Weights of a small transformer language model: width 160.
Each number is 500 + 50 x the weight over its row's rms, rounded and kept within 0 to 999. Layers, rows and columns count from 0. Numbers have three digits each. The size before them is the row's rms in percent of the matrix's.

# layer 8 MLP up, 960x160, rms 0.0872, rows 810-959, columns 0-79
086:443457439524466595530526431453540570466514433488511467544457492439580530530499622490511481498378435532554486508504480486517540499559519492592536570454461478518586423483458518497482490503467527436444435591561459488566538515465373548518418540
089:465414451433458579507483476562498585414494451525510480556512507487414496603521505527519593498455432459449495594428535499450583518526525484454481506489490546500530500451448485439511531401539553465492460529436480568468459588490485502530515603
103:500460594492533442480511598422471451429479517477556505485412569467515432529406528485505496427478458432492446412492473496456488416561505465417498463531499549564440507506509515424580654583444497523444527488582523420576459573459553472461460498
106:505399376465492559566503640477532548502500469484483516390470507469528600570459520492445528503454449437606421533501534437586470600521480518450508474495451482521436517485545543427520598466457527519438497471515489545512507485554532495516493504
103:536524456516550466468515500429481472456507395572436489424471463491557524531596488425493496492519601581349484407510410508496586454482477465468514467447581501522504491485513485460668500480544467468564485537501417564597584629505436548507526525
111:529529576385459594471420480494445595500573448523565484509447486463550536498536467447479480463528552527484451440433504489553446500418512566576506478491496569570403520441572409537490469534547504514562500487532551509555511441473437590483404492
093:491482499551449573415510478558534584493497527467501558465479549462464491467478434472465578461506597513440484476403497543470515524478451522488528518548522446533566531469532571488490535546408455419327485485469467547554475444450414531482466575
105:525563529512462568499480512535489509463510552517424472509397513416520483518450499465435509506489406541507492504524472510560469583568502597497482501587515536601493449524497527459598567593482526510466460431602469509425451554501558512554449461
093:431480359521512534494529465450502482457507408485546475505509485489525540457530533455523627385555501524595427436515498545490529506466375489590538581564520521453486486520580520566440447446526519495534432441414498550481399412520452602495490521
098:528450454488469570492482531563487462502501514580562479391533498436549555502524538507429522431541472627527587430438489451551545511448463544492512434460520532406473542504539509517594483496388487541525484469549496555487525586457520555463430466
101:364467495543458586484491442543428492415483488604524478471466552504421477558498439497508591474536586543511479553538497450433487558464524535488495509476529513537456509459499557458507545454509530482510463390501404544437497468445478479550535467
109:442550533367505397401513426492424530453545406482438410508470543402569586413563490518482564465530499573450412472498483515500497474491519582576539473594511599502458468494582490486543462452503521450490417528502480447435541492525433504547429521
107:433446414519594514386624540524456528393573520557423474501528595446585478473484498544453493443472453483419505501456449500555513484468514531499567548539447483602405421428449525477477506420580492445498481602506458477578470530536514553478387447
089:467576544546530603405479526490468547485577471500537513545475484488515465554501531430474560487403569541501541499576347456607477479523503530463524556468496536508526453500464507473618504505514430495523462551544361432594539485546529484491491445
104:428496489481499492484534440474429603494539456546516534536547568535549573469586592404555568447482527585583473527589452508515549519411443395441525526509404501512485482451523505405536402372471462385469505484520443457450542543546530456509502565
102:461494488451455458518506575464509477464551456473531480469453514520589573489474548501483465435502435521579478416505552396537449503522488612447474559450452554444613560497523434501519577501564481510467425398473516550537427599431449520579395489
109:533493536504520527470557524510437517428527488467497525533426551459428624543562489513479552553477557484551515459524462474497523468550527580429612476608513464485542481508494424461432528442471392451465467435457417534488459565514473477510431459
103:487552460492510528484546446559519475458489392563472450463487461366519638456539518501437548479478518498543554457450515519489558508460508559625553523520489548430590520517504599526550440553487528501563491407510507525517425458545578473528543362
086:516524601481484530474496472485514503560553550484491451443435470502546545548437507453424478500477504482596409551467522524587590512519433584628583504546467513497477449509520537456438462522488515416451412441425562492475498458479360522518455543
099:452433494439525484527545520495466523488544540515460480447425520545417464566498513516485502557570450527475540481493492435554551552560454486475538467645506493545521556478514497444557424489394484572420500483490457411483518523542561570523513544
090:376463508449484511489526472551513560466474445496468499504455541418494595496475560544497493382463463528501528549472495503478456580551457563538588492540433589443445473425538526484558584512520543552438542530543419508574486516491485539602493503
095:442454367484469582451461468463496530413464488446449487430502484501547465493467486597542578447527490551554517442452458489552591501466430466560513570545390515513476555395557470442508532409473549466579418453558483536506459613457477619588525548
107:387587570491540564359563559455355504513523489588532518478466517482509457493496481522371498485511578511563434514581475398498454440516545524554544494520445532648587460491534540486533550540528458417418479534421475468508539533567467532484449482
102:537562498495561548536557601584449537454478480587512440393516465428557566564491459490537459438505582515565510502496494461554480481479437574427550520462497550660496529509558530524402553520405456462540525444476508419500555503505489425623538389
105:533482553443585561478560402500506460540486350489540450619431500442592535568519470516493463506488424521510562586440443452528472459521502604495561519466485497534471516534547568514489533528405449555465478505479377531524514633501479488436481526
102:532423445512610381543471477530486534512544495457445517506490500509553499419491469488526531488529500502408528513488509430522489577466425579523458516588479548562505531513572512420556578493482503415437534459495510375452542489480536493498569505
091:522543446452465542472557577632463505535603516479370411504470626459518456461470481526479553499433476544494507521558480490550557449425548516559533528490451501468463432506614560546538495590463516526541490501502490536475475559497566615509496571
100:525534538598540571486466533460539528482599473587512562530453496478484484585497484441441476453407478487448571515503500456535507562458467545487488478455440542530432447496511485498575473555421379512445485461482444392497594557512492627550560476
104:508494453393430491520451472563479577545548410420579528579490497448545489470442496387500519485461499512524526440587489478484539446408487530570491439518438477617519538570531428404457587523445486501509451499438440440461479581497501557482515480
097:432452470542550448428598536447555568441496524529520500493526515461467572592545491503473553535440467597486473488493381540530512442548528550483551551578468407559511464499483522522442484563453371562492479491482496504443473487504534520536490528
103:558484546502457595485598574511463545490595396523535510492484530496518534490460502525396523541481541497410488524434471514514487543493483494515505550508440453543431415568469564505557546561494479562389432575488453466616427616516486462454557496
045:355500408427543505493539497493438541504583491559441420423477548425532509492522553467526530455435529468541434488509457408548447575481416530480540431499419508502551524496598479514534521463468480425463490529414379494511427514471487562496427465
104:509551550491496554439580438497471531489549479519538436562464566387529490535468524523432476453416563581507489563509473420599436520371537638484481532521493593604428460524449511577468483615457531491542488513565444527584555540538414499472464381
098:470441532441471500458473543517442521468561537513480424470460604513532568467534492554527513504480484526549400455412466493469553514555460514575500485578485481530531454438490480438545580467526509505530529485608502418502461569522474448505464387
094:483514513446600468506523414489520495492452431473477518449540488505552554468589524470473548446485507492530447463467516513537471435432511580484578417519524495530481363538477459523502524600478421514535483479439451448510484447500408427543488532
102:443384548580571570382481542525539531545625465496530474403467463525465466495512531512436527455409480496479487485534551478488478589546446527532616495611450517430502471578539555434504480497353486508543484498459533447483522501476466557461501377
106:503561478529477552490425471446470518356492547421378487473439465517532508465451499479530509473529533539528544452474483491525559549497448498551528351621443523488491445480541440465540569487592426486480519511497498484438464495444459609569520521
096:500509533566483523567500589499481591497589488440535460526524520447608435584474484529488533475457526595489541483493442504516457537472511416518539492558500504528454459469545618460533589459444513483479553556477520405520532490570563535575482600
097:455557569515497530427487508435468465461477506593530577541487443488408453429491557487426449510529510582559453481485494501451535474494436528451455462448422486548440482499478493438454531546532482425453505422560474480528551497450476516536489508
104:480480497443514513436613480502512490509631492525509491489400556449560453406434603524388470480522483493460459466557522609482524422473536567355538461480523445558539516383526567531488530479479483534513479481501479526451502490409567538563549472
105:482440477518436527462446523546448517413622457527533513468567497465445502461554499395532518540508499450517465532540519516510549541538491566450535379602462532494600514498555615454550466459473441544349471554527506523546453503369462488429485480
110:477485474519543447435496423514499515557515490536471493446573484522526496471601516512483474480486546472580400494608503412562492544474483471494432458487424593577462446472521510474452561415508569462521523507560422502587550516531459500450353552
099:508492517474535498515546514515503552513575481469521446457402469454552441452461552506506538510408380516543421545505522508589381518434521594464502432512529571480488537480602456446481553521485426510521495523502460534450436485508421519477455548
093:440523468480497496466541404502571542522485527481510485578544511483539509482575570529540475424428477495533539533586505527589422568502430550502495548504501487459514492532565436588498441522531524566502428492435443510554547458496495565481560423
108:475501418497518452460552535552523536460554472515547432480468573470468586481512549492372475486554477510454533488531456532568463428484424477381525478498498456495571502496473484509522515522506507549377489439573524425539512581510512467516495375
101:494537548427540430505563624553467495467492437522548488476531509472603536414487465478510480454513483455497404427468483495456454581508512504396463469537419582523471426527499501466480510569580530405514402550584455517660496414513450477503417448
102:467462530522479476458469457435459520548536409505480498488491528442470535494525489456505490499501476572580555479521393514539462447517530544560470408444490583521418540441428558536456575543595485502434473531533485559604493491535584639525494412
092:475549466479581511406587596437404511488492477513556464545381475449516369463457526444502508555465508572509536446432411490439447537449455557506442523556505459589481404470423522553552496563487424489535477463491531511466598432555470485559517512
120:462502550525595490386633469504387532589510530549515482501527544480601595509547548475537474501519582525486441503444483523453558509547504502478575443470497549554494462559480483523560503485410557483488465507502502419618454532464483527569511558
107:405602528527551567433537532516491486523478452554457496500498556505467491549613527495507480463474588544517431502528386462566548448526440521536557533470495584570484447431465580463562538511560535443393477530390380447561552551481492558507445480
107:493513443429573486473528524434582494549540478479498564511526515506508566482512561487471529413458610585557457447519545510557502537488429665532574446590506500523337514448462522450509525494471516557496432480489478511482521437455492487554487466
093:473497437504453512455549512564518498426564440512517512547524445464599479522458570467419469383409444423458510499578409418484510529465489575506553544575462480489599505495532538465496516527504524451524488445530485512426448405541486443453556510
103:483482487391555554425470523493490549536469486604460419539434541542471397442546479460491547519417571566513487506520416486571519442539542464502489471421382538549372488596501465526540489423538422384428510446460463460573559537500410479472446427
101:517471503460558536485658509513454513545490468480468493522488531455537521404488485462457521441501473525487473495516497459520444549493493478403477490532428520539529448409563490489508434454400475555406496429535556345467457461561499538522545515
108:516460448436483605507483430475508489445515501552410485464475497491506408494575480502486510507470535572541373517433520485448630485538472440528491476495462603512478462542448506495492491495538496444514500509550476519553539491480473593501420463
100:549421521465571539524490580493563584476577466553457503490529492431492434551474500490424566481449529473535525507482523559572509516515550461547476433411510548543467469504594592502463513482499560513570406482532439490509422507462533534603575444
099:425530563419411541465547548509524531475582505528553479454446579486463437523401586500494518496440482571449500514505518494590602464582524493526610447503471511443483550351520516527568439522579515465483471398462491481419457569486515463573548540
101:426472588458546395441582457513452568480570489600500429516466613438587486493422519546497510477440458521509508548549515496505409512533435449512588468533512489548409415538453530487567588567525554483564480542540489417512489483465479419507374413
100:499394445492472534420454504486465544505461417570474492532566491460459481548490532555497508504528463444476466398546524423419534526461503536553467586572433482521567553399586502454524537521528479570499500486410441434500460441509480544504515457
103:459478491456533502454593506570454517560481453450502490478502570415458522438479529476515522502570577528513556428510535420575430479526457558441438417489493491516421426528535463522443555484427447531433544413417472482465464447412523409448469545
107:414501399401493434463519418473493515593498457533511497550453469459518537569507493505496454541513510624542404481474431553494490493422513524532497503518475555588436495509469494402553511436563502491517422533542459500497549496492397411495378525
093:457537552452474501480531408470408461556479486557511497489439544476549492580553451526552470464397602519437468495522463457559461514439343442511531572512512556564425446450531485491573494514518591504470476504512475489450575564461414546485318448
099:464503409529577645490561517516431514440589562512485503448519543517528539469569474498489488464562556466377536514558416471633576562446412524502491443449511553617455525429534577485548560511565458411459549421478520483569538521547513566464462553
098:449461516502564471510514541449539513519632407536479439543523580509426470553480483444424574455432568481422518541491470513570490484534385545560521469487490498460584423487511567449520507481541518588524460508550537469514531557484536482504562571
137:400495529438475580409526484472448547431481511557451410487470569537491501484549511521439507474530501476468435571502490497541497505510475494565451473584362480496509516385480537420489559468487493479472505551440467508484499519443395576545413466
093:466445536516510528516526515465397469437453484594526483536483482545510552532476489437451477443456546519528524470527419441511464522355529532536481485444510501501425562450489480546462478382582561475521357448521510466526539489376515509444507472
109:501487510501428536483475451560502561523569475549500453526537498460516546536556515435537585425448478505580480447504508453630468475451485473559535568472453499502522467435471518513451629538467423497528485495517499544511534591505513541561527508
089:532506505468498479456514479505505478524536555479551433474496581491443449450507458421438601491522508502464445512450496546567492420413523578491547417498531555529507473539497512507488421545456453465441561541508386431637393507533421490488531523
045:471465444467542512467570506501475573505528438592415446475490609504477509493529571465456535449463584550527483548493447449516505519465415529477614470570436528535503483487584528447560505498477475430451352510516495432513454464407531481494503468
108:392482504361526567419542413416473578522551427563548545550409520493483454583517487490368492496505559569510431519448534442577503534455447545536517494574446574538455443537465516396502485513510498553410477545564384442474524496441429409474365558
098:483465492493561449483462528441520477476489498608552470488474470478515482600564412569469545493410499528454472553568464413546481550498562453498461468594491556532432477475481481502469461459617563503555452532516425497505583533563500470495480384
111:502524554446479483542512553558415534450532496637486494508494500523566556506635447489437497493527522455501549502403442440563506487462437447499574524534484710559489464434520579500519514482528516411464437516492424490455454517488495530442418466
101:516544496527484542488522490494498489426439600505438549467442457474479527393593619488510614423453502460578433425525556451507505448551417545573437494551489501450465528484584582436494491427457455422423429522524472513447571482453499465538541532
105:468482485445560436503499558571497514568467515506521501526452544489449580423506492500482445514442524633481466352468525544535536458517419582511569426611440541517438511421541524541458473469461458460543447477458523497566520532539492511550486476
117:521438475474545510455585563524531512471508495563505499532493620424520568534466580514481542490558447501541517449481474466576569443516484486527537524499360441547423449402421552466510602437464550491515511391534365500485445531391527501603483410
093:481396510499531450466523628577514525490508505503399486547462501436498512513526575578504643444416448538497451529563523397556494466530413527457569404454425510537505484437554536378526512399413563516464352451481533475508468491471528514530425519
098:541493492549613518502448498469475474455489467537556535524489510474557564479549480499502483516504466494582503425436502485544541586532486555560477551542518483520467407525482498397519509471493486476537506421482506499536445573428530524483421452
100:481546508481577451505511544523437492501445511540400515449502539440475498556510469480478478432485460458572513470350475511521496512481441459499517488464495511467473449486530475497460580418418477409585518455537526512585477547513437550449467485
090:519554478499424471452453444488478508442481499575501495554490498461540451478472604504455495517509530502600549497566419501510501556530466485505520455426413527512537524398444515533496501523548508429453401521507450582616458501435483509422544469
094:445441510542505513406478457520455513488554452515523456459445432476424510606522516463433444424412471444408538502550390424566517459419509506515439574462433539592479498483512506487452477427623529402475484451556506468565571528452541486430452480
100:476565435516549505529545532568484549409530488427433419480446542538480555492535459509428537447469411539564422503411437560545537507461504507558468546466457496511496490529592474507563554507569546470488516503514494578476542548384488587600515523
101:516454448513445567432536538489521484453570476529486488551431585517604590473477577476498525495494459535523403551521454522597429548595543429440535545533447571497542467401491507469471490428476545489452474518513513455527391640454515471512519553
107:378526514481461568426595551452444632465494472514414396536534588493509488575563513499490529523534518543427493453480438502503396527515535519473604502522475581550457450548532531524452502550425498478510506544394474474492551460474466470525444507
084:493550502535395551484466524500436443486535450658510510400500478530507524481450499484476512494570553502506503572602523433472545490497532537652462541454391515470497559483478491546545487509486504488503449474497492550373486480361529562398497461
104:515513521453613555419490547539443503450450419557439475492541519424529561466527486501480508480500501503554506401509522508586517587536558524519579506524487492570519482533511555474523461549501457485452532462516350520559445573395512475513431466
100:426547509471460548488459493457525502550518535503458525483460524501539538486508509486488475515500605610613479396482474500557544526552438543560510456496439497491458522551516500434524619575447536514450488535496529526517548442438413529493384420
097:504505402441502511389485490557401536402513395482528527484454571450597360513481445488354477506589536555516509421455468521511534472464514494485486541579518459486434534437625539528534458566530468546411513507521457563423572525455530536490529401
109:521480518515565497428496486495455531493583379580522501452497544533542526400546485369420413499497460548506426538422445461572465502518480484423531517501528534587492510464597379541494509577579486418488443490518385459574495580541565455453484482
100:506479392484593561396493572504455471562454541567565461421437470519552479434651432496504493530494594606497517506467438523459441504406547519569522480537464552523434505529491555503474454408472458524548501388546531517503562543469461500533441496
103:451523544436516428455482583518482536469541491398506514538403592490499469482585590433521570427524528554448417366441539485475490535512459468493541444489514542473471509514592505378481467539522459562540504495551491546564452520465483492543430521
095:446441392480509462433572614555463574494394496568521480467427668436516504519488571497526554498518453543527460383522493441452515516496499455488537509560433439505542528389547490480562518513459518513535456495517492537500523585454484492556521525
101:495444512467555491447528468597510575471515393483480496463591478458514515500520482494510419515424476560503490549467507498569466510564486582558510431443452587458546485514525508556463507482478520563563521544536473579585585600515493526623514504
098:536540448552567489476488569489491526452486338476442455513406506463477487488562548505449546481390500506577503488517453453487465413567389489547523487473510491489577556445455604517580525464545409506540465601506418459519554519450516580539517425
104:417408436513489605476506528541458487414575480492565447440429463452599446478495454544498554475507584496535500518485486521539580539522465535555514503586484531408484523476532497425506497400556517523537507380459516506481532542520599502440530475
091:518464439533605447444497490530518524479538428566508470505536502566589533550399558562466532493413436432574459485513413516478503595520495458472540490518436540517486403426510475511514522509535453412604439442471535516447493444443477599558482413
107:509474466511506502471460523547458492469486433567484480491499501447481499504503520518558456557550592446511462415428490535453494572543546504418524362507464555562450452518608554516534532536474472427488489495509438446554403635437467484436437463
103:462513440504501543489533538523548535434528409419533484494453589461470534563605433456482534528606407642520509448473452514508497480457608551534521536550496557477447522448486538504446497410496509444462484452440470459545460607572547530566504588
079:459432577527540531507504534473476515516523511527448391550468524548442472490504579464521588497434536445464508580538438512468450546496471460529547516481444548446523433422471538500532524427451445482345432514376513461437466510519527536592455457
113:466466450496521566491489466543581461535573489511466472468516469541562553549516555497447522381433485512526590522482495497553438522450398523428584496558424531512470534464504509431492432508449559432480492416451523519537514543385444517630507443
122:475530443410535519400504527592379477474547526529572551532546499436514438494467475386548620503418533528569407468468528436547572499469435583516475466577490445587460489470488518460471483502524432497497492431533471472506420544456547446489474416
105:481370525486563559485535511480494520472567473568513488421557475479514582535449489529488561503452499560407501540511561506612477599554526484551586462516455477517440537447478596524512529536391473566377578509474424446450461597497538490531577490
108:493432447517575500500480516550526508451472498496532455452495555441478449423413461475443449496439537594537524396484493456533505518521465531523537520500470515693458491425470548427573563546409529453491476498550359612598463512497511494527473425
099:489522448530518529430473459517466495464452544600541466440488467507582541479451510541454467471519460505504447476533450531520462521498496470499489487612476545534570531501507538472458478409425445367494554590418501601496473508471468638471519617
090:487498523530513457450440549414465523444510511430520470498459562453617537498430568496512530546465495550472517528535450533544477420480434502485501539612480470447553483394505523464473420434555469558425486490479375546558520455440478545611605495
087:588516455414484634497560522488539525428499409533500473527459492471515473507475468544472496565449474504515580466394503477443492494543554551592504538472470568503530450439573584471547504504506493438466354425533496522509448486556494523525474441
095:477563424477567477511459435403501523550532520485457475478484515462598676467498414505495579449452472524460423488434482540453466521527508555533489455477511480507539516453505487419638487495423540460444451579430465414431500462469512507593492537
101:478471554467553445480502525620448556566530437546553439529388567483465482577501537442490555471468512531466475515502455518504465531475442587542545409505447506514529456462544604563566440528407491502489460514518456503524514509447451478573510443
104:441506538534511455500434536470499487474449438478400462430511436425583544510514537498398531405519507537491498506533512528512575452448415468443541541667536496441506509416520432514463591521582470578489527532447505465521504526554505533468498455
112:464513432529514479421489475508494495503448568468529455513474442473500548470502498517446442517469476446540534488527504511429553486513473442496417561517505518543555495539503503456472497480492452508546505546457544498483515450482521591457451511
112:519542505491486538420507516435480481531615478527522469551516570522481488497606461491473461525487566641429484467449502562538538473381432502539502473469490578460429446502569465531566501530544588563522495434505485469549578533465397527475535432
105:513374543438473596462516541419433525424542481492482516545430517459453487499619512459502578473390531482581403560413448450449505481464565467488495482549516515504473419528439515488515447452491529474429485522587406494470538548502466490528425498
102:492490596372494487474499549521473560430557556537509404530440543493546534436568527518470506522493574510492478550517488522536489554461449518407482522514511486543374432499451558462533491381572597433426419519547486551488576461461393543517478512
097:472496468469514504433553538482434571488597424470534507440521442444606565536504478530546495473472435535459480410466495399521572476435458456406470444475472474514482538485491518433646511365461480509485424510420502516506443523500568496494498532
102:498470527532620524514536439504456517542471519541497501482466563482576532544566476503503557484571592422521551493477384503458522552543485555496490532566522514486528492558519593445573561462517406431435520453426579469556502480394495540465538413
104:430492527550432536458490531512423537458525461508551458447465580480524488608495449542455535479475471479456421617503456493487483535459526606430538558488476448478529557469520529498508477456500479504501494494456527560542545562435448447444469464
090:505548408406488512481459581475457513414604410506508533423474497510523478534524542487437598460508506458517481465586557504504529525496459600524466470430508542479493470497523550504508536437536522465380449507500479525493356483481484559447405475
086:536448511422486566504549601573536511485530446567531503446535542461504415415416549560432538521513483470494487487403542559566537515516532528620558533483467502498450508455608499479508456648509533525586394465482516502492477457455561485512400483
099:491518510388520539480407484473466562477468423571412447514548536459501462526522489509524573571442548545514522462488445469518552538410460506509589483489426427462492439456558539557640620485547484444529488464446394430534448479441497496462440503
094:503476483456515526483476477576491600488588476485511556456445448527557557539588511437516534461497526472493459399489497510465491477416455633503483491466528514451549436574474487439509561518575397410396491487516489447586530469536478576551429458
096:553558542514463471402552461505543524500510488497543406472530606595540598514491605463499517469479469482523470464442501487560514466431517524484568462532476498524544454504495502522483602463461535537491498481478451509428478559441443532614444552
099:534460455392517485458503594480542508467504402579520499426412554433473441430530578518500462515520493537513545431420491536507504509526504513610466430480458567452476475522584489538574511613560484539570397364456448559515495524474560532523558426
088:522471528463499567442517615578392484520491403579466508532485503482544553469496495447413579379529526533444474515471479453522470520421525591487530503489549515552528513475503556449537516474488532468492510531466469430418484520481574566431459391
101:519427515509559553442641533601466534532585588524463426528538493486491559498534529558466452477485444487519492533612565501587481439506513496509492535483508558492523511500394484504477556573443520448571539460466505460461533452541521559551500513
129:492506506436463554528483529464488513409512459545515469494556538457595519488482610434485524487535439596569439508482429513484525511494403472594562464547441591534425426381485525417489448468512533432486460369457435571526503487504406558520551541
096:496434423493544563520500522402517541582472586504497519440495497460481519501540489525519574407553494476546500423493547524554414595481521510437663429424434456448523514586469415530468569527399521481464453469500521419504468538433514536541455531
105:483534552489482502479518496562397505511493443500560539522543529547525463436423487460547466490466557515578467453345562503580389537471455494494540581514451498596412411512642456441510457569501512500493430441454541457409433469499494426584442505
098:512582602494461468463584544521464470447472542543477506388487535585560525483534488425531498524531520494490511529514398487481551466525513539391494410513418477484555503542560506481476496484405556416488536399497474479502479561446480485538470523
090:472486573539521496468575510520531489516466432531483513494481600383500462456539543463431497394424523601522498445497450509514524455495448491524423491489514479605526428453475495530531498492502493450532485531459479513522495565537506422476543502
118:509494464481487547470517510473511487514503501568485490578557511430585471546560539535571502504464426506476455519531512524576417511467399468517535399556411598575424553549483535452542439420488553564451406487358538495485513525472454497591502430
092:462462509453495569463548670507556490557553510472502400476480612465417438623506568488485546496347463540457494514478503441567481535370531554608467558367457491552422533537498448593558521477584510543476483502541482503473594559446529557525500476
091:480528513537423454500469449619509580492458488481471561505456399535536494497507522519547485520463443507522515503541456555645526508486463533516449494457492527512601485477481532509484592536443522367490538456489373469465538466398537567564496432
109:515503525483489463540504445499368525563564417561546512520537459519541461429513483410554561428400521516463416403492453456569592520411448514494511488524543510557422462457506490507492516460500444445426477507482450470529446414507484499576366476
102:495432428524502524483489460501499503485519551591510429376504620474534462538484529419538519538518518573523518530533410411448479617509467577522502534495495536555480519526494453521472615393523426468369500444526534496452532472438524442535429549
101:443462495463482437455506473551452559489518495439406424543529530468595584498630537477511637492419505520454528519500442460482524533543435471452522384448485585491487546491474516554650533464542449477551507518526486531495466494445462555601482432
100:486495511435412496478498521464542483437506471550480509563492500521470469546549562437438497557487473524545452461584476477559453521568514508491618459467449533506539495475499453469552573541538431467427516394530431461489421593509354507467474477
114:539446549480522392436574612473458543546497445513543483441431483541499548448614521478413440420370513549460419508488534454526418565404390485561537425600492505478514536487597610535495577511447511525483447467511505456526525572528450504428465571
106:487535448504517474492551518491523505507581534587468516557392611509413450581433422550437492488544534593535465558528566490595452506569508654489547536560482506565534476456549603522439520427455458530558490508475546418550532531400471572476430449
091:451552526452432420426618483463510572449507446510500488542424462439534531496433496484437517497399529501439446537492532507544473530447506469591506507582531503518526462443539505577369513541459471517512503537496519468509582468588484553532477529
087:498526587448504612524521488493521508478469496590481437484489562516485467556530469559505509484498435547487524510534476418558408494484524528591500550462527527528515553434522533579562579513555415507435529427467406531440599591382534569500490549
105:516539501426539502484472477586521535542623579529526427457473451569552500542603490543410511539489496563543488562562509458514444527515445473577420447607487492492513556415628521514522554487569377457504527480528427545571444559508526471535491532
096:420509412439509555525493433511439531498449552467497457518416533426504419528502505526510553449494502474552371560464520467526457626508393560442539553591489524540543535540441525530476441515460523494501461532445439495513471476524429497476403572
092:479467515484493499491616537433568511577466440521459446516519559453484607542504493486445522498473457474456428519501498543549533542474551450429453552578454534589464442483460498442536519477474457511525555503425494433451447497549547518559502472
096:525574391568450510512554512602485517573486406508411545447453532515528458496532465619538512437430417574508491506489495479471464549548452532591480523472499674588420551495597503476480487492578467519470528532475426482481514507549555466478529485
101:499558553469480443479505532491399591456516566545521470507474529466519464578443522493410492528542423532554424499489507472381544519489485432548481507510477471521458507550561563436464471531508420483495480502493493463464526560479526545592353408
101:472466466553549503484537527487530542477599477517483499457393470535559524555551576500485448457573421496453538472558500461460480511454444548508434532569463454533513436446473594588451542538471422576566444502491402393444586561460474532447523555
098:462554390478493532458495434554399522472494464528405502396381521457528508429479479499460519500524432520505508495488518544579487568499490558495550492511541494569462496424477515443637539503421552488497415524555448515448454502477560537546490479
108:470503519500530469508523495540468554502547447514514536577484433503606533438500569493470594379425558456475448328493493421521463494506511409577573537594479526502485422534506452471522443461450502546521452503530455516411466467547563537505568493
099:490513421546490600455510554447537541458426405519430472539534497415579527538473442456428502476587431516551559440453455486455573559464496486499459545417514539514530453554570491427475529560534457514423487522486391550519549511425439559571410472
106:454432545468525544509564501534441517466496464544492415486538556479488567464552475458445486453417553564451404614482373497432530545468502516502504457418482519564502539399492533424595529445554502383523542527540518487471581584401459519459367448
093:457495533576507500492549591451524571399447518526479375455552422486494500406573575458508535453495439501490526559462458573390494444547548507542496539453469482472597491448489559531459595543533451509562473459524436541450607524417505562483489461